config.yaml
n_layer: 16
norm_place: "pre"
qk_norm: true
init_std_qkv: 0.0625
init_std_down: 0.011
optimizer: "soap_variant"
weight_decay: 0.038
schedule: "wsd"
Each number is 128 + 24 x the weight over its row's rms, rounded and kept within 0 to 255. Layers, rows and columns count from 0. The size above them is the row's rms in percent of the matrix's.

# layer 7 MLP down, 64x128, rms 0.368, rows 0-53, columns 0-127
size [115 101  86 102 109  98 107  91  92 101  89 107  93 105 117 103 121  82  93 110 108  90 105  84  90  95  93  98 101  91  89 114 115  97 102  99 113 103  84 105  97 109 100  87  99 101  94  85 114  94  93 120  93  89]
[[127 170 127 121 104 132  86  84 135 151 140 135 134 106 141 180 195 141  88 119 156 134 113 132 141 137 106 111 134 139 127  97 157 133 120 111  97 126 100 124 154 139 151  93 131 124 102 141 127 147 157 104  63 121 116 101  94 148 119 151 123 166 132  99 187 143 140 144 144 138 112 119 148 118 133  89 139 142 124 144 133 156 142  90 139  98 153 131  82 115 159 146  98 138 134  98  99 118 147  87 109 103 156 119 152 119 132  77 107 112 138 111 125 106 158 156 148 115 123  98 151 189 102 149 129 115 148 123]
 [110  94 134 146 127 100 169 141 130 122  96  78 145 184  90 155 166 139 159 119 152 120 166 120 137 107 120 118 151 109  95 137 149 134  95 127 124 145  96 167 159 164 112 100  88 134 122 151 156 131 148 100 163  90 114 123 113 139 118 150 111 115 104 132 162 182 117 137 131 127 136 111 175 156  98 118 136 118 148 105 151 142 114  92 140 101 148 139 151 155 104 101 131 153 142 129 138 155 130 140 185 104  80 118  99 110 106 113 164 104  84 133 125 124 115 141 104 136  97 160 117 133 140 118 137 172 116 158]
 [111 118 110 139 126 106 100  83 137 111 133 148 135 155 149 130  77 137 113 125 136 113 106 159 123 162 107 134 143 112 131 156  80 117 144 116 112 143  97 132 117 144 145 166 133 129 127 136 139 113 130 109 150 130 149 101 126 134  75 123 180  74 100  96 159 126  90 129 149 122 131 125 110 149 103 136 127 152 127 152 163  55 193 149 153 135 146 162  98  83 118 180 154 111 117  89 163  88 106 144 100 134 135  84 125 126 122 129 174 129 130 127 151 139 107 110 119 143  98 139  86 118 135 123 133 138 140 128]
 [134 118 149  88 126 125  88 101 147  97 183 134 113 165 139 157 126 117 120 102  94 144 172 155 117 163  67 135 152 126 119 145 159 186 139 101 103 143 134 126  82 136 130 151 117 116 109 113 125 170 115 113 124 147 146 136 123 135 115 104 105  95 118 124 169 193  88 103 130 157 175 147 167 126 127 120 149 144 116 115 108 149 106 149 122 114 121  77 158 155  97 116 136 133 138 146 108 142 130 118 103 113 133 112  99 144 152 169 141  93 144 165 122  95 133  99 112 136 128 107 118 117 126 126  96 154 162 131]
 [102 185 148 116 135 112  93 111 151 127 100 197 122 128  97 194 111 103 146 175 102 132 132 135 134 131 121 169 106 160 137 127 130 108 144 114  86 123 103 107 160 147 110 112 107 136 129 133 115 123 130 107 107 103 131 122 154 137 124  87 155 127 109 182 143 148 138 170 142 149 102 122 133 158 127  79 124 112 128 128 121 138 141 121 112 141 146  83 161 104 126 144 137 132  92 129 119 154 145  88 114 141 170 135 117 112 113 136 143  79  85 130 111 168 155 143 103 106 171 161 118 124 106 113 135 174 118 114]
 [156 107 142  80 119 130 141 155 157 115 167 132 130 131 128 161 123 117 131 101 213 125 124 175 123 117 100  98 139 135  50 120 168 147 121 159 158 138 131 132 103 148 124 129 115 101 126 104 117 148  97 166  92 154 137 144 163 129 118 145 107 148 126  94 157 139  93 169 144 150 171 147 154 134 130 126 126 110  85  91 148 103 150 142 173 127 136 127 125 148 112 138 134 139 117 109 139 118 154 166 146  68 143 111 149 123  99 123 128 168 119 163 127 100 136  96 130 138  96 116 126 121 155 116 133 130 122 145]
 [149 152 149 135 112 139  75 127 126 105 120 163 148 117 110 167 135 111 107 151 130 114 152 141 122 177 124  86 110 151 131 139  84 148 130 117 148 126 154 148 178 159 137 156  89 148 110 148 120 133 153 111  95 136  98 139 134 108 123 106 122 145  98 102  91 152 143 154  79 133 110 167 119 132 127 150 164 119 146 135 115  85  81 100 135 119 147  86 136  96 111 102 104 101 149 106 138 162 131 133 133 148 193 111 127 137 133 131 125 155 122 152 111 134 187 123 127 127 179 153 103  72 135 117 125 156 123 137]
 [124 137 125 123 142 150 142  92  97 109 142 158 121 184 114 154  92 129 104 103 122 122 175 119 128 146 113  97 115  98 174 120 126 117 139 118 148 138 141  96 119 163 152 136 114 135 122 136 114 151 151 151 153 164 124 138 141 130 116 144 113 125 148 136 109  62 149 122 108 151  75 109  97 103 115 138 133 146 140 163 146  93 151 121  69 120 128 112 122 101 126 170 130 149 132 130 168 136  87 134 132 176 140 112 161 123 148 136 118 140 169 101 138 135 148 126 149 162 162 196 103 140 125 106 128 115 118  62]
 [160 145 155 116 118 116 128 118 137 117 126 146 134 151 124 120 113 113 139 141  99 124  94 155  89 150 111 119 134 105 139 146 114  98 132 135 132 141 156 101 165 137  92 103 142 121 111 153 131 131 116 152 148 143 120 121 165 146  90 123 192 101 174 123 202 120 125  72 149 144 103 133 135 129 120 127  96  89 103  83 119 159 134 133 118 101 106 198 150 132 123 105 111 101 130 145 162 144  99 175 139 148 141 108  85 130 103 150  93 106 131 132 113 126 105 110 115 113 173 107  87 115 117  94 119 101 103 138]
 [125 131 145 128 146 135 142 126 166  92  93 104 129  87 106 127 117 143 163 166  94 108 158  96 129 105 132 125 127 134  98 192 127 150 152 157 112 101 105 138  78 129 121 101 126 106 136 119 139 100  94 123 131 215 151 108  81 155 134 120 144 141 109 125 144 168 106 146 170 111 140 145 127 155 131 144 123 140 120  97 119 135 154 147 120 177 103 133 155 103 111 127 125 165 114 103  74 112 107 117 157 144 146 115 126 159 131 110 153 145 145 128 139 135 133 129 127 153 130  71 170 147 131 153 156 131 148 156]
 [ 95 132 112 152 143 157 161 130 141 154 169  99 157 102 114 100 141  93 139 131 112 125 115 106 114 139 117 113 158 120 134 134 157  86 133 124  83 147 146  85 101 102 143 139 123 116 106 158 129 139 111 146 138 145 173 157  97  92 105 121  92 147 128 163 134 136 112  92 111 109 182 155 176 162 160  92 113 148 159 124 162 137 144  74 147 160 101 111 113 131  87 113 171 121 106 131 134 123 122 144 134  94 107 104 181 154 119 114 161 108 133 120 165 160 123 115 125 145 113 130 114 135 111 105 110 157  92 110]
 [160 122 125 120 109 135 118 124 148 147 167 144 126 119 130 131 164 154 150 142 107 142 145 132 117 147 137 153 103  94 142  92 131 135 160 143  88 130 119 118  87 142 139 175 171  95 106 114 123 112 126 126 159 126 103 120 158 142 152 136 126  94 113 165 197 153 156  86 148 142  87 130  95 113 136 173 110 119 185 110 128 131 142 162 120 150 109 101 100 120 157 177 166 136 158 145 105 136 118 100 102 156 168 124 145 125  83 111  99  84 127 137 118 150 122  94 114 156 131 159 144 156 120 135 134 144 163 117]
 [106  80 116 146 156 129 115 126 156 112 113 110 129  94 110 132 111 160 136 146 123 127 150 152 143 139 154 144 127 116 110 124  91 161 133 161 136 123 139 126 104  88 118 115 145 135 111 144 161 145 126 105 133 140 122 166 136 121 121 125 101 126 136 182  25 171 100 117 106 106  95 138 137 165  79 120 154 133 153 120 150 112 157 159 134 168 153  39 146 148 129 159 116 135  86 123 115 143  81 121 139 148 119 119 114 126 158 103 142 110 120 139 114 151 153 138 134 143  98 112 109 130 118 119 132 146 139 147]
 [151 126 146 176 118 138  80 158 155 138 104 133 136 151 146 138 164 129 104 153 118 116  79 120 172  91  99  89 139 111 113 132 135 150  98 117 137 128 150 151 133 123 128 108 123  79 120 139 157 126 142 146 174  95 135 146 126 188 100 160 101 121 136 128  97  99 164 120 121 101 163 120  74 107 124 131 152 131 116 103 160 137 150  98 101 145 181 197 118 131 140 138 132 122 141 125 170 123 135 145 147 118 173 180 136 112 133 103 116 111 118 100 142 133 174 136 136 109 120 120 160 155 114 133 123 138 137 135]
 [185 122 124 162 134 133 199 156 176 110 131 108 135 137 116 134 142 152 177 120 114 117 179  97 112  99 156 124 134 136 106 124 110 107 147 165 121 119 137 146 102 101 115 145 123 103  84 149 128 104 120 134 139 118 141 125  96 138 120 116  97 133 127 132 127 103  83 116 157 127 121 172 115 128 114 131 163 129 140  86 144 160 165 131 155 158 122 125 117 163  79 118 110 152 133 136  85 152 112 173 170  98 103 129 152 119 121 104 144  96 147 156 112 130 106 118 135 133  96  86 129 137 144 174 175 106 136 107]
 [170 161 158 101 150 141 176 124 167 159 131 149 113 105 123 127 100 138 104  98 141 126 172 123 133 135 153 152 150 109 164 131 111 118 165 141 125 136 146 176 128 140 116 124  95 124 145 104 137 140 137 130  40 104 165  95 106 142 129 119 131 126 125 139 108 132 106 121 114 137 145 138 127 102  92 111 127 128 152 115 161 128 137 120 118 101  86 145 112 141 141 115 137 147 141 123 157 106 125 116 119 135 144 149  57 146 171 137 126 163 114 123 109 170 161 175 109 161 165 147 131  79  79 155 132 126 144 126]
 [116 121 133  97 107 126 116 134 131 117 131 176 114 123 111 132 116 145 146 101 118 137 137 151 114 148 130 176 142 144 124 172 195 156 119 107  82 102 121  94 154 142 131 113 180  62 125  81  98 139 105 139 102 125 148  99 127 116 124 141 134 120 113 142 148 160 120 116 126 130 115 109  89 189 145 145 131 123 142 128 137 161 123 145 172 160 102 114 124 129  69 128 117 147 170  99 140 125 131  89 122 141 119 138 131 140 145 107 146 156 142 128 126 119 113 133 115 117 148 138  82  68 101 121 115 176 158 166]
 [ 75 117 151 127 112 163 106  98 128 110  97 115 115 132 115 100 143 120  91 128 164 127 131 155 168 131 167 125 132 164  89  86 126 133 123 140 123 136 146 125 194 134 142 138 129 128 110 126 149 127 193 140 126 124  81 156 141 153 102 181 152 112 107 165 172 118 102 121 152 153 164  92 149 152 106 122 134 129 125 150 162 143 151 129 140  83 147  92 144 115 157 122 111 158 149 129  92 134 127 133 150 109 121  89 143 133 108 173 124 121  83 112 135 113 154 155 168 114 117 120 133 120 150  97 151 128 163 130]
 [126 156 154 110 152 153 132 119 178 100  99 158 134 173  80 119 146 148  82 141 114 121 142 129 154 164 101 131 118 114 153  71 155 149 100 139 130 117 116 101 149 132 128  97 130 131 107 156 122 111 160 106 130 112 134 143 147 105  88  96  87 112 166 154 119 103 136 149 122 133 132  95 152  87 115  99 135 139 129 116 120 117 137  63 133  86 142 136  99 149 143 143 104 142 150 118 167 116 111 101 122 127 169 132  95 121 162 187 123 124 119  96 143 187 158 167 143 125 118 139 122 119 107 117 115 150 147 138]
 [134 121 170 189  93 144 148 137 119 151 115 125 138  93 100 107 132 144 130 141 166 116 126 120 131 132 145 112 161 153  70 149 144 148 122 159  98 161 145 145 155  98 115 123  94 148 150 109  97 134 131 130 164 148 106 163 125 128 124 134 106 146 158 119 113 177 138 108 119 146 125 145  72 113 112 105 156 148 120 126 105 126 104 152 138 113 136  95 136 144 144 108 135 130 145 136 109 158 122 128 136 123 139 116 117 129 176 143 133 165 191 143 131 122 134  50 136  98  96  94 135  72 119 106 107 131 179 128]
 [133 160  87 136 127 121 112 110  97 165 208 192 140 115 123 149 139 115  84 135 135 147 121  94 110 158 118 101 100 139 157 121 114 138 162 146 134 119 130 154 130 102 104 168 125 107 116 112 139 121 151 144 108 124 145 113 135  94 112 101 121 121 141 163 173 131 151 170 129 166 128 102 147 169 159  83 138 115 128 142  99 106 108 213  88 116 161  96 150 139 131 138 110 127 116 130 129 149 140 100  90 124 160 136 149 119 127 137 139 121 145 143 122 121 111 104 144 124 141 131  90 118 149 122 142  89 137 155]
 [154 150 119 133 105 149 119 114 128 142  70 167 105 121 174 142 113 107 111 119 103 147 142 152 148 132 137 122 115  95 127 190 157 146 137 109 169 159 123 159 123 143 117  93  68  73 128 104 104 121 128 151 118 128 129 104  92 125 150 156 153 156 103 156 145 153 145 139 133 116 101 101 104 122 115 144 130 124 136 131 133 116 134 156 143 192  82 190 130 129 126  96  79 120 154 157 133 118 132 104 104 147 130 128 150 105 163 120 124  92 111 153  97 137 105 144 144 134 114 159 108 128 118 176 108 119 120 146]
 [154 148 109 105 148 126 141 105 103 135 162 111 129 186 163  94 132 144  98  95 137 134 108 164 161  99 135  90 142 125  88 112 101 124 116 116  88 122 100 109 135 112 144 145 135 160 100 123 134 125 131 126 117  84 143 132 155 135 142 156 107 156 124 108 124 155  99 165 129 132 146  93  86 160 182 181 136 110 134 109 178 122  98 105 136  97 138 135 127 135  89 151 117  87 150 126 129 134 138 118 162 129 147 110 187 108 143 141 127  95 179 126 168 122 146 123 124 111  88  99 167 127 145 135 152 140 112 129]
 [157  92  83  91 112 125 102 115 136 134 134  78 102 113 117 114 130 119 147 134 130 121  56 103 132 101 177 119  81 136 145 115 111 148  97 133 101 148 128 155 103 105 145 131 123 144 141 131 133 103 149 146 170 156 140 133  98 160 137 122 110 107 150 118 139 134 146 114 149 132 149 126 117 138 115 143 123 150 167 145 103 118  90 116 116 124 158 187 153 158 119  87 125 137 102 122  80  85 108 141 149 146 159 134  94 123 157 104 127 157 154 130 112 129 124  70 128 123 121 119 184 147 136 181 109 129 133 163]
 [130 159 140 122 136 100 143 177 164 108  81  76 141 111 106 128 146 121 139 134 123 121 152 147 135 116 100 126 167 132 111  98 122 114 104 128 102  99 126 129 136 115 137 157 109 147  81 109 157 120 151 124 148  92 128 146 105 153 122 161 123 123 123 127 140 148 158 101 170 109 143 146 132 125 105 146 104 108 141 124 126 131 160  95 141 105 131 111  91 106 154 171 116 133 182 102 157 135 142  91 185 154 102 106 188  79 161 132 121 157 121 119 142 146 149 169 111 127 111  93 123 147 158 140 159 170 108  96]
 [114 140 158 157  74 126 178 116 160  96 124 145 102 136  97 171 101 139 118 156 108 113 120 139 149 173 160  78 139 135 148 108 134 126 119 129 140 123 133  98 122 145 157 142 119 140 141 128 125 162 168 123 147 115 110  85  98 140 201 100 122 109  91 118 110 144 116 119 126 172 110 109 154 160 122  60 131 135 101 136 141 117 125 167 144 146 135 133 106 119 128 164 115 151 120 139 128  92 142 113 100 111 146 164  93 147 116 177 136 126 102 134 149 110 120 120 162 106 149 134 109 110 129  98 138  86 109  93]
 [132 107 119 131 127 138 140 112 102 113  99 104 119 112 152 119 101 145 159 126 143 139 107 184 138 120 138  75  98 175 139 173 143 171 146 155 131 142 104 145 114 131 119 118 155 139 138 124 126 136 105 128 148 168  89 162 147 145 150 145 109 150 118 104 139 155  95 114 128 130 156 127 145 156  92 115  81 129 118 140 150 132 101 149 106 127 121  91 123 112 185 107 173 153 125  92 137 119 146 123 130  79  95 114 140 115 139 114 114 187 171 142 164 126 126 130 136 156 129 158 132 161 167 157  98 120  99 182]
 [150 108 181 100 118 143  84 116 119 132 167 140 138 134 131 160 144 119 124 160 149 103  64 103 110 122 110 136 111 153 113 117 129 122 125  95 137 151  87 126  86 192 137 106 127 131 127 149 140 123 130 130 106 142 152 136  93 135 117 115 109 115 120 127  83 136 149 122 139 101 156 112  92 106  97 132 168 129 110 152 149  83 117 152 175 114 144 112 136 149 132 114 145 160 120 127 133  60 129 143 111 150 107 140  88 130 137 134 133 108 133  88  98 138 145 138  89 152 202 109 117 112 140 101  82 131 134 123]
 [133 147 102 141 114 114 162 116 148 130 129 172 135 101  83 165 126 122  74 117 163 143 116 164 106 185 145 137 141 171 136 137 103 165 108 150 128 133 130  75 102 120 132 149 132 123 109 132 124 108 120 151 142 143 141 141 125  89 123 119 175 134  97 132 104 110 124 123 151 124 109  99  97 189  73 167 159 151 137 156  88 104  90 157 131 106  87 120 124 113  97 109 131 148 129 130 100 103 163 127 130  87 172  78 159 125 106 134 151 114 128 133 123 110 121 140 154 127 132 162 131 128 113 133 117 110 155 110]
 [131 111 120 121 136 117 121 119 118  82 102 129 120 134 119 129  81 123 135 181 183 117  88  89 107 141 128 151 118 102 159 116 140 159 132 146 132  96 182 128 132 133  91 122 140  90 110 129 114  66  96 159 168  91  97 134 125 128 113 167 152  68 126 127 193 121 124 141 128 156 155 141 141 150 145 131 136 121 145 124  89 138 121 132  99 105 121 153 116 110 155 108 113 131 150  63 166 141 116 112 119  94  88 118  95  99 139 141 126 123 151 136 124 109 127 101 111 123  91 150  95 118 127 122 113 112 137 152]
 [121 148 119 133 113 115 143  93 126 136 121 122 113 145 106 142 151 143 111 124  83 141 196 192 148 119  91 140 114 105  91  96 122 115 152  82 117 117 151 111 133 129  95 152 165 122 101 112 145 153 155 154 144  80 155 130 155 143 150 136 108 144 109 114 102 133 177 111 149 123 143 168 110  82  71 154 176 151 121 127 124 147 110 130 155 130 149 125  94 142 140 122  85 188 143 127 139 110 121 108 149 115 126 140 112 116 104 150 129 152 189 112 115 125 121 173 112 134 118 107 139 113 121 112 131 158 131 144]
 [134 140 123 129 122 122  93 101 123 131 139 116 117 192 135 120 131 105 153 135 104 113  54 118 118 121 106 144 127 142 139 114 113 100 141 126 108  99 117 106 155 128 110 141 148 125 131 117 130 114 127 143  78  95 118 142 119 119 100 114 127 158 121 112  59 108 118 134 171 131 132  88 218 162 140 119 135 139 136 162 144 119 133 154 138 135 122 125 159 110 134 152 177 117 112 123 107 153 139  88 106 162 153  91 120 174 135 106 106 148 136 123 125 163 149 143  99 120 135 111 115 124 174 167 142 138 158  77]
 [136 137 132 116 102 148 163 136 142 128 120 140 139 174 122 159 103 123 142 105  82 148  98 103 122 115  96 144 116 109 146 104 141 114 118 105 110 130 153 147 108  75 146 110 128 158 134 110 120 140 135 130 119 151  89 169 112 165 118 113 110 144 145 153  85 138 162  98 148 134 127 165 127  74 137 146  87 163  81 119 124 142 173 116 112 135 147 234 147 106 131 155 101 104 123 137 142 174 120 142 133 132 101 133 165 102 115 143 108 136 119 147 145 140 111  93 123 112 138 162 130 157 137 142 146 108 114 115]
 [107 146 123 134 150 125 132 142 146  95 112  88 121 148 124 131 104 103 136 102 200 142  84 140 117 131  84 120 141 148 150 167 144 135 136 145 106 134 104 140 168 102 117 141 121 127 176 115 104 126 125 149 121 146 129 159 110  83  98 150 104 153 135 186 138 104 111 145 144 139 142 108 132  77 122 143 143 106 129 124 144  90 122 142 115 117 101  96 129 141 139 111 127 124  92 125  87 153 147 165 119 148 134  90 138 126 179 156 111 152 146 107  92 127 124 133  85 134  58  98 123  70 150 145 133 111 120 138]
 [ 87 118 143 164 106  89 170 119 160 158 145 156 136 142 126 124 130 146 141 103 155 153  40  96 125 112 160 142  99 118 124 136 110 129 135 135 128 111 174 105 108 126 105 148 113 141 150 128 115 125 107 168  96 135 151 140 111 128 148 151 157 133 157  95 163 125 134 123 130 148 106 136  93 150 149 100 145 130 138 140 100 118 110 186 123 133 125  58  92 149 167 103  91 152 101 170 169 146 130 128 117 151 119 129 123 148  88 124 120 113 118 142 126 101 169 123 144 137 143 115 119  94 158 130 107 111 134  94]
 [134 103 126 181 170 120 131 153 124 148 138 122 145 165  87 121 152 135  73 120 117 134 151 135 160 109 143 142 139 157 114 128 135 124 100 173 101 142 123 133 130 122 142 168 130 168 117 140 159 151 148 122 121  92 159 112 170 133 138 147 136  77 137  71 151 136  95 115 115 148 117 153 125  77 155 165 142 124 128 130 133 150 122 105  96 143 118 101 142 159  83 103 135 153 116 114 156 101  85 165 139 137  56 120 127 114 122 103 127 144 111 105 169 134 130 142 141 127  98 148 136 161 163 102 140 154 124 154]
 [129 104  95 152 115 140 147 133 173  73 122  83 130 139 111 136 152 129 168 166 148 141  80 120 109 153 138 118 107 132 146 111 174 103 122 154 125 147 167 131 138 123 125 124 149 112 149 153 129 134 121 136  90  84 166 133 126 166 147 112 103 149 132 105  72 106 149 111  90 128 162 137 102 110 109 149 118 123  89 102 129 172 132 123 128 103 126 165 175 138 160 142 147 149  99 150 125 134 179 149 160  82  96 127 131 108  94 112 160 172 141 130 129  84 102 149 121 114 115 100 124 107 127 123 109 105 117 126]
 [132 129  95 146 131 103 168 120 133 117 170 155 114 122 139  82 161 131 143 149 127 131 165 110 105 104 166  92  96 112 133 132 160  81 107 102 116 137 150  96  92 127 121 121 104 108 149 134 117 113 136 143 154 150 145 128 129 121 171 128 146 105 138 100 195  94 116 124 110 122  92 108 138  81 131 123 136 112 160  92 128 136  73 134 143 141 126 162  92 141 112  97 156 121 113 124 149 135 106 160 141 135 177 129 187  86 125 108 131 153 104 154 108 123 138  96  97 124  93 118  99 109 140 164 165 143 131 128]
 [132 125 119 163 112 115 208 118 149 131  80 143 145 152 129 202 104 165 140 137 139 166 138 112 124 115 147 113 158 186 124 111 162 120 124 105  87 119 144 118 108 128  94 111 134 125  95 147 134 139 153  96 150 159 128  83 149  90 142 133 145  95 129 115 140 158 147 151 144 129 122 130 105 176 134  98 100 139 119 133 114 168 156 161 131 142 171 105 159 128 146 135 121 128 126 113 138  97 130 137 151  94 141 159 142 131  95  90 116  73 127 126 132 137 118 142  96 148 144 124  87 157 111 135 134 112 130 154]
 [146 104 124 146 151 121 138 120 133 134 148 148  99  99 140 173 127 130 133 177 133 132 149 118 135 155 118  98 111 119 132 156 114 143 124 154 126 109 144 143  89  96 138  70 133 151 121 156 115 112 141 134  52 174 119 125 119 152  92 158 102 139 155 147  89 161 118 127 160 107 128 143 131 168 119 142 105 161 123 141 139 156 143 110  88 124 115 131 138 112 136 109  99 113  70 119 125  98 125 152 158 145 136 120  99 172  95 115 138 101 160 124 114 102 167 164 131 114 169 187 167 129 115 104 133 124 165 145]
 [138 126 122 127 123 121 119 114  92  97  95 133 103 129 143 111 113  99  79 182 117 116  83 123 113 182 142 109  93 141 170 107 145 102 131 134 138 157 136 122 125 134 120 146 133 116 128 145  94 141 145 147 145  79 134 146 129 103 162 105 124 148 126 185 100 137 132 104 103 129 110 114  88  95 153 110 120  85 150 144 153 118 164 121 149 121  96 146 137 107 173 149 127 145 142 146 115 100 146 101  84 144 136 141  92 130 183 147  90 134  78 137  86 155 113 114 135 114 155 158 134 141 120 100  73 115 141 131]
 [151 111 117 104 105 172 116 121 130 135 143 162 109  76 130 125 127 116 126 121 126  99 139 158 117 159 140 139 138 149 128 134 146 179 146 113  91 152 156 134 122 111 127 117 119 112 132 110 117 132 133 169 179 157 143 142  95 140 118 135  92 132 128 108 108 179 165  61 131 141 126 166 160 113 104 151 121 135 128 103 160 134 143  64 132 141 127 152 113 139  93 110  96 119  89 118 111 105 135 120 112 155  98 110 156 106 141 128 110 147  92 127 134 120 102  38 122 136 173  90 117 106 120 114 123 111 116 132]
 [119 103  73 129 101 150 115 119 121  96 121 100 149 120  80 106  98 123  87 143 139 125 131  94 150 168 150 134 122  65 140 110 152 154 127 140  91 119 134 141 129 109 159 144 152 110 135 107 127 134 143 129 149 117 149 132 108 105 165 124 153 145 112  88 161 144 126 149 126 156 159 120 154 119 131 101 112 163 152 103 116 151  77 117 114 166 129 107 155 128 166 136 144 185 127 101 120 112  94 157  98 119 131  94  82 122 125 123 152 140  69 100 151 140 107 137 141 113  88 123 147 152  99  86 115 127 105 160]
 [103 147 175 131 149 137 155 124 121  91 108 136 116 162 127 181 129 140 136 163 106 102 165 135 126 161 137  91 154 115 120 110 179 102 132 135  52  79 156 100 104 126 134 119 111 117 138 120 114 131 114 110 119  86 150  74 139 130 162 115  99 112 100 142 125 100 141 139 110 128 161 135 141 134 165 101 122 117 129 121 153 134 128 102 139 151 159 177 145 106 113 117  93 153 169 106 173 144 110 140 142 127 100  91 124  91  82 122 117 144  95 122 146 135 132  99 133 121 101 110 131 156 118 115 141 160 122 162]
 [102 154  99  95 120  97 156 109 155 117 129 156 132  85 103 121 140 135 124 102 122 142 175 152 147 140 109 128 158 189 111 141 127 158 138 165 153 168 122 117 122 174 136 140 113 136 163 124 154 134 147 176 199 167 111 119 108 132 114 137 129 132 137 152  83 171 105 120 139 142 112 130 100 106 113 186 168 106 113 118 126 133 180 118 102 122 107 164 106 148 124 116 152 123 126 142 125 148 132 155 150 127 117  96 137 111 163 148 113 166 118 152 126 124 102 156 121 112 133 119 126  79 179 130 113 140 140 136]
 [145 133 133 113 110 103 106 130 110 115 155 118 139 131 112 145 118 119 132 120 129 124  49  88 123 130 104 125 122 142 144 118 109 117 126 116 175 122 159  99 126 157 141 118  95 125  79 129 153 162 147 183  92  93 113 172 125 133 141 140 127 141  70 161 183 158 177 158 102 133 106 137 115 102 179 136 175 135  91 159 162 108 125  91  81 129  93 146 125 138 123 140 105 162 138 109 101 124 177 142 131 121 115 118 104 128 147 141 116 143 106 100 146 124 143 133 116 111 138 122 115 136 159 103 110 111 107 118]
 [124 106 128 138 149 113 150 140 158 133 124 140 141 126 130 127  96 102  90 149  87 140 109 171 125 136  95 122 116 117 144  88 103 132 120 126 133 136 127 150 125 153 120  93 137 133 123 156 132 114 114  92 186 154 107  98 176 149 144 108  99 130 135 101  74 150 124 117  99 111 148 142  50  77 108 145 129 134 129 156 134 105 171  93 126 132 171 151 137 138 171 119 128 130 138 133 156 146 168 150  91 127 115  86 113 102 134 157 123 163 102 130 122 185 121 127  90 128 116 156  93  96 158 141 146 126 129 123]
 [127 152 119  92 124 151 127 113 121 144 179 134 120 143 127 153 164 125 142 158 135 173 113 151 131 133 129  93 120 123 134 119 152 154 134 109 143 164  98 120  82 173 134 152 144 125 170  88 122 123 172 131 112 137  77  99 157 135 153 124 141 118 108 126 186 151 117 133 121 153 134 108 117 139 163 184 132 117 105  93 169 154  90 186 106 108 137 143 104 128 143 145  94 115 144 109 111 141 113  88 119 152 140 116 149 136 114 143 136 160 143 157 142  77 132 146 134 107 125 152 121 119 140 137 190 102 146 160]
 [146 124 145 129  92 124 137 141 154 154 160 152 144  93 134 131 117 108 144 112 140 127  48 124 108 118 130 117 120 115 107 123 163 127 130 155 180 131 157 102  86 120 138 109  93 140  97 115 118 165 154 155  82 116 107 158 125 116 118 132 105 124 109  99 205 123 121 115 150 116  88 171 127  55 124 140 135 128  71 153 123 114 124 115 121 125  92 131 125 169 121 119 158 159 146 122 130 139 141 135 163 102 119 106 119 119 100 145 133 163 172 107 168 115 143 144 141 124 127 123 131 129 155 115 149  89 131 108]
 [122 114 131 164 117 156 131 132 164 148 108 151 104 108  75 122 155 133 116 157 113 111  98 172 129 114 115 171 154 165 105 132  97 152 136 116 120 142 138 104 151 155 112 107 130 150 134 127 132 131 125 118 129 168 110 150 108 115 125 146 131 145 150  92  73 113  86  72 126 162 114 141 102 106  80 141 120 155 153 154 134 149 125 116  81 101 111  83 145 139 150 109  99 169 157 133 117 124 164 152  97 142  55 107 156 116 133 159 113  94 109 145 114 143 128 159 105 161 156 121 124 125 137 138 127 165 119 137]
 [130 144  96 114 124 120 132 114 149 133 115 113 162 150 147 132 121 147 136 116 142 129 123 153 135 118 114 166 116 117 144  84 106 130 120 102 149 137 104 163 135 125 126 152 102  87 119 104 121 140 146 131 118  92 191  93 131 110 133 160 153 147 105 149  98 107 126 155 134  99 156  77 164 112 147 174 175 131 103 124 134 116 169 116 109 112 124 114 122 109 132 138  99 139 157 134 111 103 183 120 134 110 123 147  86  97 163 101 131 107 144  93  96 146 144 130  95 105  52 124 154 146 132 159 103 159  84 161]
 [145 113 170  89 118 161 136 123 127 129 131 158 115 125 147 118 148 118 125 161  78 132 103 150 123 121 160 167 110 115 128 163 134 111 128 133  98 115 123 147 104 133 124 137 144  78 150 128 111  89 135 117 102 166  98 134 144 128 104 106 168 130 154 126 197 129 130  85 140 143 108 136 105 135 136 113 122 122 146  84 137 138  81 121 125 181  80 127 141 114 150 102 154 103 121 102 116 153 109 133  88 160 190 123  74 168  86  95 137 136 115 127 140 135 131  97 132 103 146 108 114 158 115 115 127 155 158 111]
 [ 63 124 114 164 117 130 135 134 118 114  96 122 129 133 160 107 139 140 163 117 124 154 147 103 105  82 155 104 145 121 148 130 146 134 118 123 161  93 124 122 121 104 129 124 133 126 146 148 130 118 121 129 122 165 108 166 139 146 107 117 130 120 113 114 162  55 165 123 112 119 173 139  99  69 145 114 133 138 155 117 137 116 133 132 138 100 151 154 149 104 154 115 110 121 196 105 147 177 105 148 120 157 113 120 143  97  80 148 120 126 111 133 161 129 142 142 132 125  77 126 103 182 162 143 174 130 162 145]
 [160 116  85 132 124 154 140 128 102 109 129 152 121 161 149 132 124 113 136 115 141 125 131 107 132 122 135  95 143 142  92 150 146 109 137 179 128 167 121 154 108 101 160 141 105 150  92  99 141 134 161 132 119 128 131 119  89 170 105 124 128 115 130 180 112 126 126 135 174  81 122 151 125  90 100 138 102 158 114 146 131 104  96 171 101 147 135 119 110 122 169 132 101 187 120 104 117 147 112  93 117 119 118 105 118  83 108 134 106 153 149 142 103  99 144  92 122 135  96 109 132 186 132 146 118 149 197 159]]